From a checkpoint of a small transformer trained on Wikipedia.
Size: 2 heads of 64, MLP 512 tanh GELU, vocabulary 857, 3.26M parameters.
Each number is 128 + 32 x the weight over the matrix's rms, rounded and kept within 0 to 255. Layers, rows and columns count from 0. Numbers have three digits each.

# layer 10 MLP down, 128x512, rms 0.0589, rows 0-127, columns 448-511
087145156108089105182133084049117170190166123128138121145181129088151199060142088109167072162157103083074059103129114103101062129139122184120118102101161146135125149137097140146120108157100123
132140119176167082199173121113133139158068116118139129102158154138157137135130131114181115125080187160134189107091123130060074073119096172093111149120169152133177160116127166112150179138118136
118131134133123141133123089199162136140119092148089088133117174142114069124065086152172118111177124134131106115103111130067064115088118189160110147142100112139158091087121139100120152201150131
107113096111167123127121121131135129150071094120147158130143138091107129148111126135142141081180084116153111071143098100097108133090088127133088133141109088124105139130145128159105131142119160
112131063106113130093058207168117148119111073099105139096117128155110105164131097096108105115128194215116161178091086103103138111123150124134095146114139129187159135159117159133129182152128161
119127170109126105133121165143159126178176109115094109118105176108160132112125080143122058122117110117180157078099099137209076126149169145189143111101121113136102146101196088056162156109125140
182119189123079121134087159116174193150097142140146125115158062142129194181162136128189177172091194168134108100084121058099107067162112095163138165116191145125055192131092161103146140058123106
147097190152114102129116094092076109133106102146145098122195128113098155143131102122151085172169142152176187130105085166145120116103105129142125171113194168129087176089130122181139191114112161
073116101093151116116126115127212110128116123183124113151100137106108173107149049147087102164125132105120153149160139140161139093123106113122139129161175091151119093149164150120141117090165093
149166109096108170090131105116064153119174133101162188159098126076113111125154147127113152108166174111100103173110112158123145180120156101133089145091101134167108080055103118080197109118171070
121134150098181152116160149142112105177170178134174115214103106156144146195073137141126095190124144106157118139143130105124131041140131145153046083117138082146071120120158131113100072167158123
153187126177108071109099106203167133161080149091163176088076092174150143153134169108110140107148097096154110051140142090134160108113154152167084153122137105097128144094076129153111129153153159
145086131146108165144091104188080177077114145178110117155172133106105087117203110139100127113107141139157109129145104165154138091141175164047198087115106174143091147163082064131154110156167098
072168071108134134090128124157110113129154115140162125116099127120112078151088134058125139166182094105121116155184099150093149036160115110111194142162135097105086136105090127102103090121130132
129112153098079190077128157168163067137135096142106132129074115155169141137133118150103110118180113069136148167128083176145145154157194083125137127121123144131123107129095104202147127160168150
112093170119117127110049154164176067185152101129113139131165106116121105165122182104134111108133153173067137118182167074101146118123111161145091159145143123092126170167083118157172106100092120
108175142087111124127135145162093129144080148096148125130095167122124126106156143091141176176124127122095136146114134110144134129126152100060092099070059139159179109127195129059134115086105103
185146211114120126134050116119141144080143201136090078059084169153182091174140131057095146181116162133124150111153101164140157123149208117085119097136149151148139132140129142140167129123099128
199192176155135129095097148066140146123099147150139146115108084112142117123186106135168139117090179113088130131112156146158151150196135151139114114130122169134127106058096130070150136147091095
139179167196116111174097134100094151096173106075123149164159103125085153102140121181120075082090136166130100122061071141091083064109073154125106133124089147139147162057112167096162150124200085
113163177083194163133123117197159091164088081144134126085087119158120152092158121114083110130151105079164089140188088117138115110098115100144062146087078090200067116131149159116090109094117149
175091103144161103112125110170148122152097190149169182107160096124122152177174154047071193100113130197136099128168154169051145090180107125096127153106167157116104203087177144102147156174094127
091135128120121099122103116095105123097184087074089113106139125126124131147073174142144114140200140077103170131173107158105116162153185110166102061094117132140127106114135144117103135165141086
100150106180126124109135155148135163072154158116143156126082100144087136134088082120068197110145093182103142094147137093093140103104120176079153092182167150124121099145203167114091102136094060
111150122153086041109114094137089121208116060118144160108114092154161126128105116134117135145138125203125125165095089069158087099091159185186099085144135134105123164134108130169147153152122156
125109154097169186172152064135120241125161176186125089098162124133137106122117137185134122181184159202118205159138160149095123114128133100162108066165133103161167097120126121059190197141202171
110114117107172114117123123105071108116127133141088082153074069147106099154110113142136178065170123138122102118102102128123108131146121150149151142180144106086142099122157077170106091121098120
190172134109117129168158135107099090120072100110144111049178145081126133135166131130123112157130128110126114131111154108189139127119089097159122066127141095160157090153185097033146194120069098
112102151111185099164089149125131073132177122145107140120137103075082130121139159162052153133114114110121117158159154113152161101119194133170149118173078156110094150164090182107109128110149113
084114110090172136106153092150032159134159119137080122220147069073088101147148153147131087102136148087117148091119082081107100145118142105084072176128155113122142080095075120106115161140120158
116130081128146188154061099128130155147106134170110108127133139138062139130080116123103177034122063110166143139158107188125168128076133183159102206169139104152111147128089119146127108116158088
097067110133123164129125111140102141103113148139146145098095166105155138108123130121080173155158091078098115110106106143111129113105126123114149124158115110144104102116146152109085147168144108
111157037104112101129160149110109117148168172128089181071131150115149143120108121101140121105133162210161158147148143178101109137041089164060145071126114138139085168164084172202125096104151141
160179164131165152099099145157105138163124186157106059076125133152159101115121112128117157144099096160159081138183095152147118144119137081095124109137120181186131206165124153178111123152133172
080131137154117117074086078126104069118067114099149111100146139092087113146049143115141180114124126161176158124118124079113117160138135124135141185116120111078143112070140149156065138152132191
158049125122108219111139103145073173214125134165143123219110137112106132121137086068108159074149131097082103180075092132114120107086057160125091149081078119113102087090155125175194173124091111
098134116144101120138189085182183144153136092131104173104127074186115173094126115147157173102112093178129181105147102132115171140107163154143167150100135141115110087164156163123107157112158128
164071145126116078095112118194087161107186124095110118110070139108116182082143188095117067094120170098153140163156092043154115150179179112176104151053175099121109127177150182096080113143207116
080199126130123154137141106139179091164140117101148120184102110101116170078101154147103182100189184125157161067132192125067152131121127134179083143157208124187108050089129172136129122136143170
122084140115103141134187181140101147092127194169160172113089154160091103145167097135129163114145161119138126176100094101152123074080114118175125100107128130201105123162149135053148153114163064
152108159161146093104165106125142138157176154115149145115130113154128122140149130182175112124129142144116138122115098144098124158167144125161103184086090169155115111168104107102127140121159031
138127180094071134064114056183117140142114137123141123155156069133086104141096090151103159123174100116080088091063111131159104090067113182134114123113097069130133092072117086127101107122126125
149161145091167140141167155158204147125131096131208101098119107113121175133049120135113165126072155153167176155183113109116133130104110160135096090107163086170153130154156164116180169108119145
162144174085192191088138144182119133113119137156101082185138144115100101105108069130141115120093076138140040093156114123113079138069082090125084167128142113175167123117133114130097089156132085
141166112110147181140113139099123177122143184186151114058146196119133092150120131134120094146175131106095144168125095110106134137180061134142101079149128134142115109158114179127124126142093158
136182147102128137116162166107077135153137110098079137128099116181124087111121123107092196112133155144169137153162128178090099110132130138145165106154107114134092145117140163120106123163117131
140109141107152132161150124153143111131138121086156162103058135102109096086121138060118106114161096114094128138144132130120074143136143187097131111123087073151157167150117126091156148086143168
162128144060157181138056104100111144114105152069147166150159119112138084189162145128120131166175149154143172143155189118096093163165130124100127147097082171157108133107115150143109115084111143
140160100137116131093201149112127131176151119105176168091093187159135183109111127171167145191166133123154155111095111153114149105182082097124093174138189067161154139191128143127124160142113134
169114185156069179154156187073195081100212118093153170093110157122093106078120083104166128099143135095127136088058151100099141114121211137169116076160161107147082130133128149160148145087175129
087166156126107114124171122160113151079140089163140120156199115179125149142114123174156171124106126151112110064073075123119154115096136194111131116095118133104103091105115147094116056154174094
164141164151057118155096099139138083130055072148163174136155147065177144141129102150124113107092115124111206061108120109134121157107051128125113134091087164137209125106071039134128072158133101
120216100120140127142094114153134185100146170063124121079109172187156102123116117149119109167124150179120137105173095128083128084089168106130163135140168136137102160136162110119169170078174127
150139177130095152130125133113094126128126091193142106143108140108125125105106144174175051124147115117108150084147144126189132171071118141115155087160178141164117158125088050130109113235161146
129129152128110147130136116138171062116145092132097129160156080092111124156163111127123187144092121106118072159079112126136166148128059095073161184178118127098152137161116162132133122109167153
065067126093150122092101107141099117145166090110137134153088118136152128142084141177168185198083099087121159146161097135131093172124128148070146111068100112087126077184124089081100119114103096
122134077073097117109163118110091145134132175101080142148096186173124160126075102161146195131118098165160111140156124144183176156139137093130123071122156110127156132193120153164085171134167082
143139126113202148168157128122106138126144111152140095206114065137144155104128162100164150174146130109122140100072118124133156135147143165129147178105086160134124103176117146157123174100129095
109175132134065064111124151069115159184107104114134174111109127153145113137166120132155090133144176078137083114126141112077148115178170125163087209165140155126151140148148136140157105099183094
123171147096090163111126061151173144172097079137191133106106161118152098130138093198138123127066118131143083071079142099137141146153133114145131187142125168156135103154134120109097121183157070
154163111143115131106064116104170053136084102135096164103135160098132092125123111186205143140140081169104179132083130121090083118104162118115098113066095113180126095144125156164104147136169154
112138070110055066139176110131103172064096124185081101136151128152121146174112103182087098141123127136145127138158068127116103184114147137179111122144097090104124109130085165083118183138139124
157146147102186133167193204126077154108161179140124094138114119154156133163161097095125078113161104099111062115094103136113098123194120080157130126135110208161124123105145111114129160119097139
115131152125153116145110183140076144121169130173153107200139160135133179125163137102093136130149173141113175068196047076143201191106140145131085086137177114136137124213156146118154096120154120
087166096129124193107172108147154124139171154205161060104198138076115124153141089085124070083114106120147163134098129154141143140169147125126152092187185093150112125154120119158095169160206123
128083094141090100129159071090103137132124109191121142097084127139138171135131120189124133166082152119073098124147101123113144114152152121148124115130217119115162119099114147123066143104120174
127198104108137165156108112074178161132131098097152129179071123144128107139100121193099127125205178138097093096109165127130155189138105110092092091106109152212113116158094162203079153123049157
155086120176138237141161128195156085142163139146113066105094140171074153183096124123137102102144100133079157138158135133139096106104117174145103115077094158146127111140105167094082101097122159
134180147197115155099140118187125118140136156129116098179078105121146173168141129142085139129186116137103122145100092108079132180142146149180104078125062128179188078133141135125143074212168178
176117179099139119192098119083154142038100127128099126103162126155149167152132148136111156189135107129101129142082158110143133170165112131080128134178072139165096146131089117169102180147101131
091171060072119140103128148089143135097146143118115095149147151129171110150064100112033150093159099161165138171133137214192102083133136168145170115154140100131135086145065125152079117146162144
123089159086093129114162103197140090145127124104098058123143090122094154153084121121166070110094149127141177106123136131150168159119163160146185133036152151116147139125094126089136128127122056
113141162148102114142147101148122132167091118159195144117155108099127155072135137131161139145082127073154123092138123104146140094111079132086150133090125113168122116091073134093136111128104121
114140158113147095138170098120067138129145153161139119222141129148109126186123122102137155089166068151146170163080086136089104127141155164112157151111186073064139167121162100157102138138151150
090130097099076102119120076092170113127115088146113141111059135135137145143121088132167115108110106098106183180120163162166184093134157111169098159127120128093121114156131181118122134096122103
116146159134131109159161118130149090120137161177129139163063175129164134109128100120126088144110137122180149129113115109088110188170167095154132125112117109208150086102124151073152116098135155
133050150145162149155125151129167119137100113149136105076116129138066151111084138103137098080155161138132136141133140164110158104124130116070124133096112165139133083105149156115120170163106140
130069156173146123102086108121139176148111121136109097143140110068143139128114177183130156120133129083154128063143106157131127127166096107119127121128141134093111113134148095123104112103079155
183125164108128109113184115177117142132110181101129094143145128158153140181096081101136136114180103127101133197114113123136159106170117158153109108165169128124169114163063089113096139128107125
176151160104110130103133169141149089131088075126146142150095100150121160156159154144185158142137091128146109095120104080196195148144132113074134133110132145160110171152123133102098133098120160
139101169121111139094121148120147203174043219108135111133143117110128117085122114059103100113096122130150096184091135103164115172155148090100153115070069159107121156126133076086136153123091068
111157173153070091143159119072064168125120086098076159144121163161140094068145052127120152145193121113080066141114180152113133140147108169118153095053196079135099108080137183160089145120141073
178137153159094073164118140121165087140140171094160095132162138083147137184139159148156159160112152069133106125121159130107096129184128112100108168133168114128130168151097111124145135095101145
135134140085102097109116089137080172185177083107099089192131089139105089124122133101111099115142166143067130116098102159038085144154092093178129086136116093072148150121174136113154140157156059
136128152119143117200086085087047111073064116098129131081090122162169130154150112102113134126105158101161089108173104121179194146114160138131158104082050187148100110123185077140149131112126085
096169098109170067099126100110093086093137183113127100148099092160118189108091140152104193128123109142157120140173167172088134112165122106147112091159097105067109140164132155091140059111121124
112109098121161092060117130117151125115135111084131121146080151155097134159137121160107103054143167149109131089119173104130146104175091089142096129123129122143093107117100151132145058107122112
097145092097132144062124197122101110135096143165144149099108094177159132093132102099092135130145124151098131102082142105143066116110115129138141122060127138128144118163144116123091131116106080
125097131112163137091129139139093142115168134181166152106110121116145133179152106124074097085199080121119138124142127128133113134111111210166122130096105051156111109087170138177124140153122076
163136113107137093098092148141189139146110126102103125096105087143086120126137153131131140095141152076177153143132168146158144113100135106098167074141098117103161200169145118151110106147125140
103141120159114136176157184140171117124112142172121114150114167141149132102184131131143085130096147141118104110125085158187146109158118130118106170077098135141120133144152125118128151098122128
090164107152086167114088124116122117086122069136116159150133092159104139126129100060127177177092126085114093106132097088137115112042132162113161161106123118140059151161083140139099166101145141
137162113141094102086168082095129124134177138133155091164113145163087126194079148157101109117107088188136135126171157150096128199103136161143160140093148097134136128068099126128138143174170112
174107102104119049135183139116192093133175132073160171068104129116132117170176114173154154129111198141138170132108144112100088161065089171158162123114166141101120167140111116166160098152138137
122145052156139118146139080178154148140172109155126164129171189101141181181159138147113168109101141139071138095153124170082102176096079161097101140099094118182129150160150156113092125151123145
172090160137160161143146080145097202155199123083166177117137134136174095061149171117162067161103170125167142109171036103045097144109152108156053134130127110154124080097145108039132095147132172
176153126114119126083118150091167087158095113140113079139138191104107129123158107168157087119098179072118097140119113128198093144146141096128124090160076177169131181104187092099148126135084171
153169152156118109097124156069098125129092095110088141129091035056101172180152128137119136114115164130096159155081134091127164116133162117208106118109109124147124140201138125120151128121139097
156123137085124135147074182074088166117123102089112123093133123094186180041170107102170204126140163126216138085181104144074113109170102161163155154144174135080055184119119082122161073126159127
089175170106115100107107140125088148180148163127090193129108145114120117117110165139132167088105105118116108138158198200091147081154154144128179079140148116146117095124134139148107119103116155
143094181143116086151062139107126141118088119103097170142185081132138138132153108211128129072104132132101089121160091064109113067103166101147143152127154120116097090186169071083065104097150155
144076102125101125132084088141123081145115212177126135130127115068126073178090111211130109119079133133126105146108145150121166097121101118123100154103098114139093182106103138213125125138138116
109181135140080111098112121156128097114183108089129144115174137111100155135112076119131095114158132150209154094107114132137143139085122143130141071190184098169179155160152120172101092120122151
140157194072150100139108091086112200108123146122084082136134127135190120154195178191184136198126143128127167149131172113174148073112137136141112111156093129205141149119170152099171141093131079
140142139114161067139115141127100145178138176119125112098107125125123109138121115140150146103161159155105098148094125165177134110135136127100149124127141103172129177123140138115121106159167108
122119154129088130080111146182198148152117110122105137121113094118130172156129121120130092144161159115128122145099136145124161081047079150129079145110118115151116133164154092147121133167112138
145145153126112091173145100127158159134110120168231108063101144156144143159118152119220140132131090120100079128130088130158176154053068113162173194118131143111203074104084131120199133126108108
125139091144102105118093162095150140161123125072127121179126178116126139160080143250171116130078174139191109136113152153113140155132092118082209151108140107183152158118082159098115104142078113
140091113099088111073142138145097154059143128150095149105159160117102165181094154106114108102137081117168117124067159123140134116090184140116097121137113065105117139113138174106120193136094172
109067112142082128076174161187172105187122116076167123120159118123121130166160123094094092166131121133102158127100159150092086139153100098149106146088141119150132187128123139142116087111125143
139145146142134084088114091128084150095094142151158198060177125172159144116151093145094136164111147095159121122180133173165136148125119150145131096126129139109128115122170181155146140099071130
098115138060159180149134167117145111159124153137116135082129111086047144165139155103137166144101073049119141146119123128100088145111129082106130161140094126156174095128099104156097147121152178
163137191119131138157125121110094115127097148183175137123171161186143172161122117113125125125121156105134092111141124144081069148139176165148117182104155116140109122102143132145154155130133141
112112119130103120124159151119043117099157109177106112155096155187061180170141125146126177167139086114125113138054096157160152129121187117128097112137143162177148106139133126099112173119192123
111154094201122158162140155118060097037120109123183085112106108133170087149114141112069110150081122144102157151110119122096112197105142110072144083175130089132145078214090127162133120158099129
137123148151118060107164121155095103199185168073088125125161141140147078089174147087103101124121175138083104151120074098171076109147117164184099158145167152190123144131106086106112142089133137
115124131131155042073148164113047073126098125178170095119129178158102134174153121115063076188121148132150099135152135105127141085090141156076157148087136134107096106083114156075099128120148135
107119130096147116118112127165166163094113132079074095178158116128146197149075108091083113083152120114135160183184159163173092119123116153110146111162104109151083094167167155147118179138108075
110066131150118145146070229148107116172137155101085155136133098085132078061158100119144126117134166052062045090074142135180130050159178108097156138093112118131156165110131128133129180114129089
087144135089111107071104120125123123162152066155165122120054107113097096075079072112089119155114109109176108171135104108124153132134214150149080095139159086140130099083150158130184091149164137
120114080113179085162063165101111161094130167065153096165107137163131055064167165139106123121074110142123134115183108181117124107130109213115168134172168158119164117157158132157109120116065141
114138148159128189141087116120056116156096176198111123137123137143196095134124160114154173112139129048079144166096159146113084153194123133122105106122128186069159148141142085118158110152096168
096119132058099173107119102219107134181066092143099134137108052111084180087102131117135081154107127152132134102186063134133129141147131081106081121155103074143135113128124114187098096085099145
169086078093143129148157085130165136167031131098159119107136106141116116107122129112153120097110123164103131139137093122124134073127186157126142149159105115143134201152087140123170095118102088
085100098113136107112144147136065121130108131160144179105146096103108160106132126143123170089105148095155086153117125092096110132109131113090114118194163127057094142112088141097110144115096154
109138139187131112091127100048097073170119188134146127137180075108136123087146089155122114144123093137136148090105201152181102141131148173155131095164080090147138170099106107113085173133091093
135162132099095195136155204132201125112082072130123119118146160165088190192198096119157146148153145124167192133128134090164165171117094109141069096141113101167151158141111119116121142129099147
125150098145170149148134100102168116146166141154165139130171142076185094082124125095098146144120114118165099126123141115079070128131138158137099105157152128144075106194157158101127169091041128